{"norm": "rmsnorm", "init": "normal", "schedule": "wsd", "decay_shape": "linear"}
Each number is 128 + 32 x the weight over its row's rms, rounded and kept within 0 to 255. Layers, rows and columns count from 0. Numbers have three digits each. The size before them is the row's rms in percent of the matrix's.

# layer 7 MLP down, 160x640, rms 0.0624, rows 0-159, columns 576-639
097:133140146180060185131127189168169144079152156047157134121111141148124144137145086137183149100124125107096122146099130105107091136099129127141170148198117106148063167171160098124115144075090175
105:139135143111143088141107123068139093156154113054120133167113149053157107149079157151175111119085107134136134151117113122202148206138097129112113120124153177165097117199125105144121129106145184
103:095107116134131134085196116141149147164099100145048147160179161123187121110117132120089165195123149135124117139155147125177150099143161117176117110152163184117154122134084145133087084123152102
103:147182128102068137146204150156153151077148128132149162103107106160137131083133129084060115209142155116124128182143153198128141137153144155109100175099158168095123092097066119122080042123115144
093:124103140153144066151134153073106075101124120119101077163115155179105165116116104205143173124115121246153164174088142116087096164117117146104110103194113136174126115120118114144090154071145149
103:130161140156119162173140117129143148115098120103137138164137114119141140154124109148109109124118064083154117142126111125145161132133107113098083153082083127142103174118116155172136121055060135
101:139136149133158130180169114130121106124111116166090152108152113073131128176147125162155126119075122082096174121155104144127096142109130111081124115087161132138202130126128123114101128148054156
102:101139105169145110124159158166100171096094168089162080161086132149190135167111152144135114097149112097164155095104126132156107133084068104118149142138129084138109178031113138112109163193151118
104:077158172104176124103122126146141103136118144123141105151144132101145159134120152120143104114057106158154122121139094136097124129161052055154147085154184138169101119174103128074109134122107162
101:072066118145143099097114194108126164079114139169186166106088154130098145147060103063107114140135135175094158115113124039143123131134131145183075129103108108152131139180150152106205096147131140
100:147175110146143133156107082139077140111151148154097087162124107064151190172101107114110087128130107115162106157120100193153123140140121133129127129205128136085122083162154131050112159164146188
099:081183108097104104085067068132108107130184097124172138159131182145113119116169159169178124145167110133214105090136173171058120130137173130093168119161142126096145090102172109089117093096089112
106:052095154118163125210159159167129174132176087110147137106084095149145096137168146148133109150142155143108176114090157129105086105150171109141153123150165078130166128172114136133168165133125132
094:181062173203144109157183107160134129140119141136085173113190151193170187111128070124156165105199164147078123137150108151108132087118150073202108126173159099094191158191098135095086194113147077
097:110097137138124148111091102162116110109128134124096083103140151115141142136145109138151150120139114131128123132083098145111122123096143100156166144120087150084185113132158135151188157125179158
103:083095189179143145149131154123109135143062124183119124102123061136075142043171103105132100087071132232160143092120103098094114112116115179165168088134151110184100104114109104138137091135180116
101:176173182151153145136158162101127140172137139174079143129113172097172225110163132120158132125058129155101156116162061141156091159146051131110175091125116130135136115133167119152115091087087181
097:133168116126099144124177194120155088131172150152108065076152150134094093084192186192165124078151157151211087120119147172080175123083136129097068102089137165127151139116117072164094122073163130
097:176159143126155094082165136130156125178095115113066159135114074092159143188110099149133097106126190084113140082191132139149117131187211121116163232129089135151149102132146116131086165170145113
091:087114084105179148160140067166163183150057102068151130146130100168154119113104159129104105156085147167135118126173104103146127091140198097116105072133079108124163119155121112124189163094135089
105:147067139075178104094158092139101183144099140113149115150088097158143158127169078173088133152140159114101179164073104105191104114095111093077085089143100112106091125124149114098093156157103124
105:090108198117118136143145070137115131035129112100132080166215178103088127143119187116123117202104087144089126121089105137130175125122132132140097115151095174124144142173150175096135084147166122
096:165176123127144111119156139129152113085138098144143060101081114061114165109079113205117147093137143132137140137147149118174172090101076101125165125163083114133101155144116164120112093087126143
105:097113093116060134076143070151090159162079171136133157101132095112091123168083108141072107109119180164136121127110120111126135140131198151115163201095135155115116144089146145106150125112145127
094:128171159166181110132090095149140124141043155116155100118140114122120129095109160115099102134119183142155159111162130160130152050100147107093120116137150100124137112142085145088190159104132063
098:117152094070116138060160128124120110125120085107131143124112144117082092114125155127133184071098063113140161105159155175187153146125077086140160121168109141141172143154170151154108167144130141
100:163129164132103157108137126151114125139120152105067180128072137101125139129105136129160063125152120061117151113114137183126102103107142162077149157135112120155147153095204100090142118149126185
098:131103102169134074161139086107085125115129102095149128140145110047151133177130122130118141175127083096153158170128139136140120136098160173092134159186060116119128094143147147159188171132168094
098:208148142141066134112173143183137129130139152139132226180164141169093115126176105195084130107108072124133185160070090103158087141135095149106088098139129101146104096152152121143085134139191119
108:130092089111113134131145063135148123074100211109114109087138210108135157136157130145157112170148161080130164125135124109175147093177104131175165108082141110141097144136093154111088158089108129
097:176169101152147098118127168166173128142094110099152112167142115122161200156112167129129112037090111142162145128109124142082110084127179171170084116141146147045128117093158114066129109141137100
102:142190197103124164137138134115143110124111159135125144129148173127148152102202138127150140124123154092111180154199140128178123117092172159163140148143143150134094107130110113161113059179161049
094:122092155168150162068110126131086103136185080151060178093121171133153119101188136155159099126095093141098104110108140200089114110080104089092155127102131130139105103118134099094098053129163112
096:100174095143130145120133114116161097053154167082153137128165143155164186077180142085119100194183118166130149106145136141087133094114114125093125175081150128130212133146150130099130168115172124
098:169121141099121118161127121080101126136170134160121129137103108144205117148147161173100167100092134135095169096077112173077126131139065125046125105110151137132106107150059154134089125143153113
102:092116137129097128123096098112150108158107169164118133110150148164123176092096159160113122117125168117086184142158061120155134147149103117105255117067131110123125097169150137101140139094162181
102:110106203111126142153141173107191162094120148107149141182157078150141103185063175070109140115142108086155132124127200125155105143087136149124056133144142110121163111154142115124101086092153146
099:086150104134093092160145052136116123138086161163143096110107152101178097075123139152095137096093115160134132134128103126082137076122138088115148186155162122154175152102103195104104107124111120
097:106121112117168138155152111144114147141092147107124083140104145034222091099151193100103132137060093162111112108127108134094110161076178127100104143074142150161122122131151146082143163068181179
102:144181060131112168107160090180123072159144121117147132094122101109126155129117148189172113090143156055119128113121095127104111146118220108128130138147038136131136166146125091115195074128124172
094:102153134071101105165099138126094178086119111161103094151129084141187118087167188152118095118125072096136160115154103157109175114125173175094125120121131127174213126170076158156146152191112041
092:132120120156156121097166141118148127187162120173126163107099218152140113111139118153152149122089074137119149114127107110128143114111167149096178080160153153169146072120114121114121076096188150
101:114171147171127123161124131188135156139159102099094148142153167159109096103148131098111142148124111192135116153152104127111138110155199150158167106115112107149131146123118167065151128097157112
098:125156152177140167097123135143094153112148173151099161156110053094182098095116137121100125118141121159089098101121212167106093111128161112126110110117136142130141129105169111141127175057174114
104:219149132116087146158106084120088132133110156135115102160154105095088153159129181134154110110137143096138131109115116160117111132104105182158181088218095175106163130135196111154161124154146198
095:153175107120180129136159142128136111119193172140107140099116160163147172152102117125172210094143138158114197116097097118127114190138108158121163126100124107132127122175102103129081184072214077
100:129146162157110136167138131135131138063113151105150111171145081058139104148127137141132081147111127077130131152181089179173117118149173131111053146141152129105198140198084107112107094158121134
098:137167146104088147118212167093195145112110133118137136118144084164123055116136083144109122108127123150170107216139084160172047113170083082138093126072140132146087105124158073119090130111101171
097:103129140180119082206151182166178105171150126152106119082173125101124153061079091141121173172165113109097138156152131109187159158170121156107139175067172145161118215130012108120087088106141092
098:091163126130139110088143144115115087146118138161065102135151168196124122166090165151122137153154105123147060127123072182163120134156115129138111119142148144101195065127142107155098139140172127
099:119133147141126101061164142122089144087123126112137062163101114109124117139139128140109140131129103087099153150032127145159129089121109157125081109131180138102118167118126119167114155140120134
096:187146142123141092139096102148101142165106086172172193114090152134119124121124140087139148055137156136152134092101109145137137138132122117092122126125106108127148097112122114125080097067144149
096:166102106123122151111103148119022151129069137132158122169125135111102176130068165122170161107146115106091143100135075140096114200121111137156148112140089123134101135155121100081121163058166111
107:159101118123081199142178117111166128153120135156180116145210147128144184096118162125111138059175121059156082175116122173086121106101123151171131152036189151151168134125097128140102141165166173
103:109176095144118140142176146124082143123148142087115177121105102133125141124166139156120098185139142154142131169182146175108114129157082127155179079148102115110065079096156120154171087184215165
106:116161142080156127116111128153107132181144075103187120142119134128153085136060061109098090200084109119125125176137170091195116093131115114110195163094093087103103142178036133148108141128081135
108:073137134097155131164138116107109092110158149102092120142113119134151148113109116147111074107151085158094104107104087175127132105143107112144139129120047178106093203167140134166163067128148144
100:139138157116129130192142109174095142140109128142146167153148156099119120136133134173092118157095128109149117165139125136106139127147197142132213125114099131169108173109106147069107136115144172
099:174128223114166130125186099115154139105169133092160119135161153124127157078166156099121129196122166162145086125115120166117086125113174136203126116166191124131046122106077135078114066132112088
105:153175177126164092163151068126066154106243083116096087107103150157107142097104074121172168045051091142172192093152113114080098100164158153154108186112115144096129096135122115128156095128072116
096:127121112123117121126152113093139165088165122109124135126140133106154132141130124146149193094167120148122130139099176080146149118152120111131085198168077093091168160147099143166138124109119154
099:179102084130063200136131195145118143079106170078141113109138118111131177186160100126148107143169150134138124174125179139166106122093107074055097121161125127085157143118095080137105124086118114
094:112113126117072111120096191209116122144124138147150085163127071166117106131112199117115191084123131116123141095118115078185099212124098140112074091106150064111133131104129134158135167154118145
094:111167102170149098158102143107098123144141110122139161115154188109105086065126090107113102116161165113190069132146177158094126148115154128066150114077087125132130118109111141084153075086143172
102:126195134086083115128074103166093140074101121125084178093124124171112089120157113112135118075130153140171172105162175125143140084152114107087101155080157158109129162127098160208112167124079095
099:146115132118141119132087081142184124170103063109093111121105137078063109151109109141112168152114102168111113087111081091170123180116141136170089087179134105144121148174108145100123173157114089
097:079104177154108106119090174145121199162121138123147066152145181115112136091097130149145097139139143114112189116151069125143178111095128143102124104136181143137088131152083165133151114167082096
096:119036138175141145121117127126117133169149123202161081093153159159102149115192109120119164117101131156092150171127125129127123134152167138136134130167085118149137128110196125113187213142190089
108:127164131092170092170116163140136140174085095123129083116130144088078157127094108197127132126080093116085078178166092117182125136195223119171119130138134187142085130175156130175081154100146131
100:157174167110123099087159121131089145145139177096183117129140173143170060143121115167134064094156126071134132075119135150153113120098155145068125122116175173155137117138090110176149085126143136
100:127120125139144138098108168065180133155151138148135130190150134083112128105071112126065174101041127101159114196111103115188112184102120143223138067234094077106153194139219124118131120106134143
104:086100141183160152124151088085205117119138100129157081158139127134074156126124158116098171160124116117155167120111091127095107119098102132083132111153134080153134089128069138128210130121064149
095:146140109135081155117105140110142131148123117085188135084143112207153204097197166130188134055166069124163154127156121158092152158161130119101158151170116157154102092120119132148114051040133083
093:099052134128078144145076170175071140143145132124046115154107151101106111175102081140143144113068114181107134092085126132102141149137127152096140160123078097177107157154124146168106087120152141
101:150155134097142127143062072112161110169077111175178149103083059158162145112077097080106121114127151139178082153093097138150097163155108142094103099105142098169132105156142095111082130135153189
102:104123164127116130102093107158117148143122105143132167132130203169066158136124139055160160152157171120077106128134107103102136096142145166103143080149118128105128133104147141092079123145123101
100:111136145123078108112090130124110129141144087158144077122185153171131147099103170155099178077170103136147172151104158090116103209077123193142147085166105107164135140126087105120137117163124129
095:133144097176096138065185103082150097092091113143169087140149136163134100111082179112116141101136145051096126142096213147159113135156169142123111089159091099149106099124163145127091106093086193
099:140118087078108155107129112117118090182082141135157095186152112104123082131097129147120103095089129060111134173143169074131100176072166151142177160129074146197147114150124116160091132189102202
102:070206127140116121131151169128182147196084132135161167136147116104128139191106168120164132159080164094149082067134134131117099134172124189145201104116217134149130141131103106132060182101115112
102:107094101130173146145136183134163166087109104134138141074165099153156164166154074100067069190088125149175050133095135083041127108158101139158195147181139159123132159147106127084106137102104094
105:165070127101169126130061062185108122105109133058122114138112111061119132198154108183129153134135126168153105118087157098172099085107122183073074079094103131181132191124093134137168154090094095
096:084154116080167116145108055131178090129127136128163187128092128088107108122149135141159112081143145090072130115159157141112084141087133179154115114079103153123107161128119103121112112168099125
100:124134158150081125080139122124155202109112094105106146094067123138166124120143130087134148132142082122105127099129145125089116143125068146169196178120164130140094113138179141113102133115145101
107:107117125078161135102166146115116123119136140099141110117095102069154185115109090121185092018145115132117128111089192120179118059127157133126087095070157125131107120123070126184114079109113171
097:183119156099093169157097097167128142146137152166167103131135088155131141100181117034101155134092125136157139140146145156065141121131162129147163067100141147118143180113177093111134136090138104
103:120105156115125101105119126136159199088117131169194153111121143137130189135100117101088114109102163113113124160148144132161156166087093136126198103175154129146133183150140142106093149133170177
098:065103149088153106181063123061101147089107117119108123127124111202130168156140142169183105153101075181148122141160167109100143172088169085123138165093175155044151115159166122163140155160074141
104:105144075122104144129160189095211094170157190098135083082181162077101143112067123114145134117105122123100176131098129127152061117102126080157140107117141137141034117087148077229139145099204161
099:162163180076108153135118131127090128152109123154103231121115090161112133072075146132130167126106150077085090160125160165200158096142074137145130104144162164133119076215159126068163153147104109
101:059125119114136135121182138083181156158134148144179140103050095172099154064185114059165080122129072142132153106126146159144151098141146174152174132092145144124117146139087122126063141089153206
099:140073174185157160131130113084141120122155145221075071134165076072108114189116085170161104058161171081137105137101132082095130170131129075142124169087097123147175140107086154176138094115110093
104:097156144122134106144117151101112123194220168102150102055128132032117099064158166127146102124152100156122140137092125142083126149065137149132121150177129109131104189100119099157157153110170174
104:108096172128132164167134117132066171149199084124171147115123152120075113098100108101147131126135118142114120149087102087158128146150090100114142108063144121108170121075229132036087138151183078
102:099101109172131147075171115194113106116083101130105129174095106090099135167137088145154155186086118093130131100109091155118137136089157125131157156142154153138079151154121159088125200136125114
101:130138139084169122157122154130180136122117097116119116057082103071141154166179127139118211133120123168162137072104070101132134102142113070114138128162162131129137218092102078099119100099133053
103:178108029133054129142121125113159103119108100145142112111171117119160171101146114091106124145146173094108207140138180143162121167130100112086095130191095162087101045177101132150158111173091155
099:124121129137165157166068116135099190098131156144175135146072108091140106109106099144176115140193091063117137096112157184087150141139119166123065089165143155119109135117077091118159076166096153
108:188134190136168137122151118089087146221152135097120157142159139165125127072114160136123143062149125119147047103127139178138090040081099112080090111180131161149139123105129096164155102131078145
101:140133168100093114098130124107153139162066091155111102127074046096089122069116129142135120119128133046152130138177138148136109123076136142144122144073077091139080213129134155109153157129146137
103:076079104107123122131148156093147187132086130130221158131140111100116119082182139116116124107155157084141123115159084124080085207090163124115106131132108082171127095061148133159154071175133156
100:117148175181114157119152075100173109122078111154079151200144178066115122116120109193139159192151111099109050167169175134080113176185111127148103099177126141156104053141169127164135117141170076
092:071151144111152118083116140096138170137171182109114146176126106160147133092159117112088135131143084111094088110080177074110144214068123129057109162094131119154149085121146118197180149104115138
099:109164114094119121096146128094089140176111135146074142150103100182089075137091077118120098139170168103161152098127168151131159149126154132109152132131138075115088187144037115187103144166157181
102:161163110145143128116124080135141065172148102115098180140171157147200131143130096126094138106166173075132141133145183174127104098147106180148089146092175086142070162146108136116061094093113099
103:110136116140134118079108169128113126150176169082117109087117125090103172139136172149117182075131044121110115180165110148141168127082117087118109095167087105069131107150205097164112098130142117
105:120121126167128077148092109143118123094160109140124096071125158104118107104097153162181124101119152143141178128093164110140138163128054118100074163109136152174156051112213116121095138137140013
103:128150133118127126133149104192025129135093132152073116122146103093124120143150128170085165155126067093148136114087149164130121068120169139122130123169146131137117136164095165102113149161123083
104:181148098119135135098183161134100138151169123094134205119157089207143111120141177119166098141149182166110114173130124126116128127056149184059092123160126142143143124114113137107080118148136078
100:114142095127081081125147157108193128196157137130144152170142119042106143163193081112085174097036137178152121149069110097114075110153157156180176124137130141076068113085207091094108106114115154
101:137133142164132079066107145091110130167139105146136139130172120066169178156143131130120111059171140150116124147126106139091146136135133172100080183103079090173090111141155156146144120111139112
101:132122105117134142183159098134141113109125174185099063094148149132155089166083126140111141134115042105119137154052189143072117081159146139119066128112114190124097112141090093119194079078124146
099:108121144131148115140147095134159135113111075149151174085168128110128106183134114150108180130087094114094149165158146121152138160171133143130065144161128122131077132124156149116148164136112081
099:090128077137154104128127110112095117124129123161125142135127170135092147203155107172152116091093123160143159129078093144107130154126147122049140128162154090115190136188144171128143175221126099
101:150166122134109133137121123164137093087181137163153122057125075044131109106140097122126159113139158071132119088118104127104120129171118142081116166124174157128086157151052112172189203127137148
103:133171101154151125098138138109180073145085152129114091140164187107133112113156150081066129143103151192147137095185074144058113191166138148190162129100171181142067075137182104190115136015112136
095:139112078123135141126172113142128141098158163106106148084068168195114126105136154152099144137158092139089174128145158145187103144136106090070119131124151118095073115092109173092139135106206149
100:132113114139144146182100111093104156042125148195161102121134066151115146105168106166082173091107124103124072076088130141141165096119129149177105188124136102155123072177060148147156179100159162
100:100176138088110099138123159176086142161119073104117100138147134172095103112132132102097172108093154147151092056148096129118104183096168128147178106137148148105147136101136085091047130114168140
099:113141118125101125097127151179103074193102105077145127105119177155129131108149156137147078184131161102143105120088115094162119124136130120087121089110114152131158122079087129181127138153141126
097:119182059178129108121193156109140166106166167183099132128116068111111097118086123130134134112217124113140092151126131189128119165144100104130117134143139101109166122124131128160184165144114138
096:080172151143049151167075131081104129214105122185153159164129147181136088114109131101103137102088120181170106126121135137103153177100091148126113087142156108122110093149143120139175096122087148
099:138148176067154155142168122138175100175168167185099179141142088145098153083089136120165132111079103183146123066113121151139162104114143186102171161099153121128122198121126049152153146081116161
102:120083160187116111092080089123149134148055099108116107107098136102129142135104106175145089140116146151126100140204173135117114166147127121139121188162158135151089090083082162139167178142141087
095:147150193078082100130140120156089137101157130141131103081124168111093145098150082173206088094109107108094106115128110202109133143090129145174159128064113133081142117126126095083137118184094143
100:096176172108094177105094170112115135108153077138076142148135118079126141168121130111144172154104114066139079126178077143097099148103152127156101157109115110148136132086119085130162228098028091
100:128145165138082130174117200199067158175125144118074164161128161188177168106151155167154112144090123107133101182076126087105123130137133163159135133160120181131142203145115129146107166139154110
096:091158143107125172141139185103132086049144157172109167096144134148154135090182126131119031170151123152099109103166171139143120127139157186164169091053088165145080165136108082135190171155142155
099:085089148061172061148093175103109173119125117126104138169071065118160139115144105084151103173135159150162088144134076078145140187147106175105130148123205131139107139140147160145143114162117152
100:137107116101108156150148079105186159120164155128102094113128155070135130115124127151150158131122075110160128090063088169094137090109134128124117140051158149124141143140109135142146111111147127
099:181093128173139101126103126165100120182125106212159090097105130111175115120134110125139178099138091125148143142158129191139133152145090107131151146122094158094060103124138135068156119131089172
099:104128117170121174106120179090095190102117101161134188130081149123054130205161090119138082143153126137147116111140181112083148125135128120146151161119141090101124123109164177167187202105136106
100:098149127154090172134136144122139147133140122168074123140143092143105146165098158122146156082066127099185119097105193107192117181097115113111122119081170072176101073082168103108110122150146135
099:161207141106105118164062160148102091177116138151158139097123122130075123203113190133154200091148087108084088139107175145174138174143164105164153075222108149116195140032063125104120141077177132
104:067107092145144149135128112163090133130175139139104066087104190158125136113110098158127161131129161100123097147095161087162107116127156115151170129067150171143141101140123179114095075113153142
102:117105097142086180126120119142090161119039119138127111106084167219109153111172154129154075134144184123165102151099135159147099170118145091170159165109169119133128163119103077046159154145116140
096:100130122154096126136114110091133170121114121152154109175111104184101130107123106137133083192151164132130113079140150127164136143198151137165126128144085175162084108100161190100092062105131084
101:088149114140088171086197128150160128173104103107084113119162138122127075079128136060154128154188144138111123121130181156137089103098134156088026098099117137111149099106133090084125095088099080
101:134164065146095145106101090131112107140119116148121107143123143071089131156085136177114192139114157087165120153127124131178139102194105174131130143143087185154179168197120141043163118171152091
098:128135098114146077109159164150065041140078136087115158118137082154125107140228094156136135088135196139187102156176196127125119136070088145078121157090112109093094097136129081156178158174132113
107:093162106117137124064165091093169150106094164082070081081153109161113108143129125089111139105129118171048142205109121122139123077119148138121142135052122090143143101129124148138178147138074150
103:177092107089090155091139173179175093138137111119164141128128169140081185124153165101134167068103102159092114154108149129138071167064127158152141049163116117130108103158141041186121148136076145
101:159111126124129146147103143140173123128140117150038144136099108185066157156178181090134080162121097114129134193106124167105106151167204124077063160133079102134124079094102112095105164156125111
095:071134138111183139134126133130114127135113099136094096155124123162182070105096148146119113164071158132159068092156074119128159124171172188095101075109088124124152121143141145111161117089083119
094:121149166138162151094123127143097148148117176159110102112151160145161144158067092139145165078121084076175140162145113135199150135137245151139090107086125057140117140161122153186115126111078139
107:107118135158165202147155145111119153134174151149117130155134180126095132104144117074117086147207146082095117093179117183086137118135121139104118093138145162107066160126135080089141104146203162
099:150138092097123131116127152151133140171142097137110104108078079115178130127144118220173165111083202164111150128135112123206126125154104081092175073097130152165179139167135117088087127085119107
098:168005092156150166207094080155112127125130157062145135197145148171171122136073100138160142116145080097088105139120197108147184118109163190096091129114161142101152152106071171087114153115112147
096:130136132140130083114099120115123179149135150077061155107086106154192086166047108183094131131106191105116138166143139120196097097139092091141117151076116100118110156095098150183099187135109124
101:175217151154177113185088146102062106139141112152171132084148109070174117125124134134136142144112142093143102104146147142092159143160081121127030027100118127157139102142113149117100057104131129
104:087192180117151146180151153131121140160125107104110080095101096130186158127122164109111134161137182181175152110106125141129125136144090127108107142127130138190077084106138127137076078113178071
095:147148068104133083076110107090160094153107164170100150130081185140096182124096186125144110080144156110151128137122155080144114137150144117145097163121155081148125188093159137172049159110104110
101:090076107120153101140166140125116143181122156122167084160118124083138127179143094092154156199075143104181124187109156114140111163183131184156120109148141092129074127099133119168137128164144104
109:123135154146137115109108130113140094165139110168126177169140065122121097136105124171158137101095149111066090145093108130197124118125166172096167133075132154100167125108108100131102157098118059
097:138180081134102177131149204125108161075118139060088103164106141078082128164081154101194127153113154143111083124136163164156123114130042117112135083153120143125163100116164129140109175167132090
098:135080102133109172107122124119152151142147103161117177147146126164135106120106146106157137184117132133136163098201059062073137168134142098107138072183133170103099160181130094095029130146166056
094:127157057145096103125169127164151099089112125091081084199076154088151159131163157151081131124160137130128186138161105131122112152079147116085090171135052098178180056100118109108108160164126111
100:170149103137112103111139115122114138144169148173117107109106166152176164069072122200132148145085154193182148122105121075143148155135118138095126132154114118136125142110158125179132115147139173
100:067124171136136128098148107099124206131125116097104151175113139211146143119143178120107111165118083102154121208141126140136119154081168113126067145131141150129081144182101124151117079084149125
101:126158099180122170132118112129182166113064117161133144165144108136149123111132076085162157042118146138063126097092104064139118088120161096160105083126179111115124127147180138081036140080151107